Weights of a small GPT-style language model, trained from scratch on English Wikipedia: normalized queries and keys.
Each number is 200 + 20 x the weight over its row's rms, rounded and kept within 0 to 999. Layers, rows and columns count from 0. The size before them is the row's rms in percent of the matrix's.

# up: layer 7 MLP up, 256x128, rms 0.428, rows 244-255, columns 0-63
# down: layer 7 MLP down (transposed), 256x128, rms 0.407, rows 244-255, columns 0-63
# gate: layer 7 MLP gate, 256x128, rms 0.401, rows 245-255, columns 0-63
up244,103,209,178,200,174,187,181,233,229,217,192,191,192,177,203,217,202,209,189,221,220,198,181,169,230,181,196,182,191,194,194,225,203,192,177,220,196,141,197,192,197,194,174,203,197,187,225,195,206,212,211,177,171,171,200,190,228,183,212,217,179,201,246,169,190
down244,105,181,194,194,224,225,195,209,211,184,201,199,192,192,171,199,177,251,193,201,210,213,238,205,210,203,211,182,192,183,188,217,198,242,251,178,188,181,181,187,181,200,197,199,189,246,225,174,167,219,209,163,215,208,190,204,220,221,208,240,216,201,193,206,195
gate245,093,202,203,228,186,185,207,228,219,166,209,212,219,181,211,227,189,172,211,217,178,206,179,185,174,207,204,182,240,220,207,177,192,188,203,153,190,229,174,205,219,207,197,190,192,206,171,207,254,207,192,214,196,185,207,215,244,208,197,206,204,198,221,170,190
up245,097,216,209,205,171,185,208,203,198,209,209,205,195,183,214,192,178,225,231,199,203,198,216,187,232,203,194,227,220,178,188,216,219,186,201,163,198,212,184,196,168,243,217,180,175,198,204,215,222,226,186,215,206,197,174,212,214,205,168,202,179,181,194,178,210
down245,086,146,201,186,197,207,181,197,231,198,235,221,205,231,205,199,185,177,203,225,189,210,209,226,218,183,155,192,186,201,212,185,188,230,207,226,206,191,219,260,186,189,238,197,231,190,205,196,185,203,172,198,206,207,230,210,227,219,233,192,232,191,234,245,206
gate246,106,150,187,218,219,223,217,195,211,200,167,185,194,215,199,208,222,182,191,193,209,206,182,191,210,160,206,241,191,220,172,200,206,230,232,233,189,212,166,201,180,210,197,223,156,230,184,189,223,182,182,205,178,219,215,185,176,203,199,187,219,220,166,232,167
up246,101,181,193,232,193,209,183,187,198,187,193,165,189,179,228,206,227,202,189,182,191,187,222,178,221,168,207,195,181,192,201,174,234,206,192,217,188,213,224,238,209,206,216,183,208,219,173,203,203,199,171,213,206,172,183,207,207,173,204,217,189,196,167,199,241
down246,100,185,168,188,220,180,224,200,189,188,211,207,200,208,236,185,199,218,184,217,201,207,176,198,226,173,193,213,203,204,178,220,187,184,202,180,229,229,182,224,183,222,220,205,197,195,227,220,177,176,220,210,208,203,212,190,230,194,205,191,208,203,175,163,236
gate247,096,216,197,171,234,184,187,226,169,189,199,213,166,199,192,173,203,204,199,178,184,184,206,204,211,198,221,233,213,206,210,226,198,201,195,164,193,220,206,180,221,229,204,184,183,204,181,204,211,178,197,217,176,193,225,230,202,208,232,239,177,226,235,189,205
up247,090,215,191,196,177,181,229,204,173,190,211,197,208,151,199,175,226,216,233,216,190,168,215,179,203,212,203,250,195,232,190,234,209,217,178,221,193,187,195,200,203,181,225,185,178,175,206,192,197,216,226,181,149,233,230,207,171,196,205,209,195,214,202,229,196
down247,098,173,178,224,222,218,201,187,230,232,213,195,211,192,226,202,236,203,210,187,203,224,212,179,183,199,181,215,221,182,206,205,199,212,179,229,199,176,197,193,210,196,234,236,203,177,203,202,154,182,196,219,217,234,201,210,206,202,157,201,223,172,203,227,218
gate248,099,205,179,199,210,206,167,226,205,204,175,227,229,196,188,198,190,175,205,221,192,228,178,214,197,180,230,224,209,234,203,216,200,192,210,216,203,206,187,227,212,191,184,227,209,207,214,210,218,190,206,171,198,200,233,201,160,211,215,211,177,216,174,256,186
up248,109,193,200,243,191,197,199,233,199,206,233,207,211,180,218,190,207,231,192,212,183,223,238,182,193,194,189,194,181,145,213,177,183,242,229,206,202,207,193,155,190,201,204,163,193,222,177,213,213,230,206,220,196,214,193,221,201,194,183,177,193,173,174,243,205
down248,100,215,172,201,177,231,186,225,228,213,135,199,178,206,191,196,209,189,201,226,201,208,187,222,253,170,187,191,234,192,218,208,160,189,201,210,208,209,196,222,188,181,233,196,200,197,202,211,201,179,225,188,183,183,172,190,190,216,188,216,187,208,212,234,158
gate249,091,204,220,163,216,181,192,180,233,216,227,191,208,205,172,226,216,216,198,201,182,205,218,206,170,213,184,210,193,200,185,189,228,184,184,219,209,227,166,190,208,192,177,213,173,238,156,207,163,162,198,220,185,215,206,222,186,227,189,218,182,210,178,224,191
up249,094,195,183,215,184,199,223,201,213,177,186,213,213,211,214,194,186,197,170,194,202,149,210,177,199,227,184,199,203,231,215,180,193,241,218,214,165,177,201,182,176,176,179,186,207,190,194,220,235,229,166,187,234,170,195,124,248,190,195,173,207,210,193,195,191
down249,089,185,199,183,195,197,167,200,170,250,183,168,173,187,212,195,185,166,178,179,167,223,173,208,224,201,195,187,214,193,193,202,219,139,184,216,200,190,174,189,228,202,173,181,197,190,198,209,206,198,229,224,192,210,183,197,180,205,177,201,184,196,181,184,204
gate250,099,194,215,191,212,206,163,220,221,190,218,226,187,213,177,152,203,216,179,210,222,209,171,195,232,182,175,209,179,163,210,193,181,211,191,250,190,185,200,185,187,213,217,161,225,211,193,190,219,214,197,203,222,188,193,194,207,178,179,184,200,200,179,212,203
up250,099,194,169,209,222,195,245,196,195,214,191,206,192,190,199,251,210,199,223,191,195,203,195,219,220,195,189,210,177,133,218,180,211,214,216,202,217,179,206,184,204,191,207,181,172,209,172,196,211,187,182,208,194,200,214,254,203,205,210,206,166,176,192,222,213
down250,099,237,215,214,211,177,203,165,217,211,177,231,209,219,204,227,218,203,202,203,175,217,238,213,205,171,165,206,209,225,224,162,190,203,182,192,200,184,193,212,190,201,203,212,194,191,192,191,196,150,231,173,189,193,211,228,182,190,219,201,188,186,160,209,192
gate251,100,211,220,189,215,215,233,234,223,218,197,205,193,188,219,209,183,198,217,210,227,219,207,180,209,162,187,200,178,209,176,230,192,217,189,194,188,180,207,191,214,183,221,182,160,174,219,203,205,195,207,204,201,216,236,206,173,216,241,178,195,185,253,213,175
up251,108,195,238,223,197,185,175,181,155,180,187,202,192,189,192,225,190,195,186,157,185,179,210,229,229,179,177,195,193,196,213,213,197,205,191,216,212,144,215,179,215,215,179,193,184,202,198,193,191,217,199,224,157,196,192,212,211,222,244,225,215,234,214,201,187
down251,101,183,202,216,206,169,187,177,185,202,174,197,189,192,180,236,172,181,208,218,200,176,173,207,233,197,194,179,169,189,204,209,211,217,178,171,181,202,177,167,185,219,202,214,198,176,201,216,199,224,234,199,254,219,166,184,196,204,219,194,207,227,188,190,180
gate252,097,174,196,191,197,218,223,208,175,199,202,195,179,234,191,187,194,237,215,180,201,230,225,174,223,192,189,232,192,165,225,229,200,171,179,190,228,211,223,190,207,169,197,188,222,209,205,204,194,204,174,176,161,163,191,180,198,215,193,191,192,217,199,202,167
up252,109,219,214,218,237,202,223,198,191,210,230,228,216,191,197,208,192,221,202,217,224,188,188,217,165,219,184,171,196,194,202,203,211,187,213,194,188,182,186,233,183,224,179,229,176,201,212,168,202,169,234,218,214,200,162,182,187,184,160,197,227,190,226,189,231
down252,105,223,202,207,184,186,174,217,188,223,216,182,198,178,227,212,198,176,189,179,205,210,218,176,213,180,247,210,207,136,245,190,200,198,190,241,229,199,190,196,205,201,215,216,181,203,195,205,219,187,171,205,198,176,211,186,230,192,186,211,226,169,212,203,191
gate253,094,195,186,206,172,184,201,214,156,174,222,161,185,172,190,238,212,199,209,231,217,190,178,188,185,142,244,190,208,230,171,217,223,208,173,201,194,245,191,202,195,203,203,206,239,204,221,195,195,203,196,202,204,193,185,189,211,206,191,214,243,199,172,169,177
up253,101,202,194,248,184,198,194,211,194,192,272,225,196,205,181,196,188,198,179,173,210,214,206,196,178,214,193,197,177,223,185,220,176,223,192,217,214,198,232,182,156,211,183,197,229,207,181,188,196,218,221,189,190,184,201,199,206,235,202,187,189,177,234,174,210
down253,097,163,191,197,160,194,205,183,193,192,206,177,239,168,204,190,214,194,217,236,195,196,207,198,204,190,216,183,174,211,227,223,202,191,241,199,195,211,171,201,196,199,198,199,204,238,259,229,223,205,231,178,214,166,204,155,204,208,209,201,216,211,182,174,192
gate254,096,220,197,192,215,173,201,208,218,247,212,180,228,212,241,213,182,181,168,216,219,227,197,203,217,205,225,213,221,189,201,219,194,200,204,218,201,194,187,187,200,188,170,173,194,195,212,208,204,203,206,195,190,191,198,212,218,155,176,189,179,242,158,234,198
up254,096,217,217,176,169,220,227,238,178,204,191,197,187,191,180,193,233,223,227,181,172,210,194,220,220,225,181,189,167,217,194,187,187,188,191,182,177,231,156,193,209,244,221,194,191,198,202,213,179,195,219,198,233,180,188,197,207,232,219,204,222,183,195,205,192
down254,099,174,185,189,216,215,227,190,200,208,196,211,217,168,182,186,196,205,210,205,167,196,211,242,223,156,228,215,202,220,163,159,216,183,204,237,215,174,213,241,177,190,229,189,188,178,196,199,192,227,201,164,195,167,180,190,193,184,212,179,198,204,196,195,198
gate255,095,165,217,192,212,198,232,200,213,235,222,224,196,237,170,220,177,188,169,198,234,161,185,198,226,165,197,189,183,201,177,189,169,188,206,166,182,182,189,192,202,209,216,206,205,211,201,230,206,187,201,190,201,189,198,196,165,224,196,212,183,173,217,169,176
up255,104,201,224,172,210,198,187,223,150,168,228,173,216,186,201,199,180,187,207,188,197,199,191,209,188,184,181,173,221,219,184,218,168,199,210,215,208,201,199,170,190,199,198,234,164,234,221,205,197,205,201,232,185,220,174,216,209,215,180,220,198,189,231,220,174
down255,104,210,206,220,212,214,199,220,171,160,201,187,223,173,216,229,168,195,201,243,204,209,193,202,221,200,215,214,200,191,191,202,172,193,193,196,190,213,184,198,164,185,193,263,176,185,189,199,209,209,229,230,193,218,233,187,217,229,190,213,197,206,210,179,178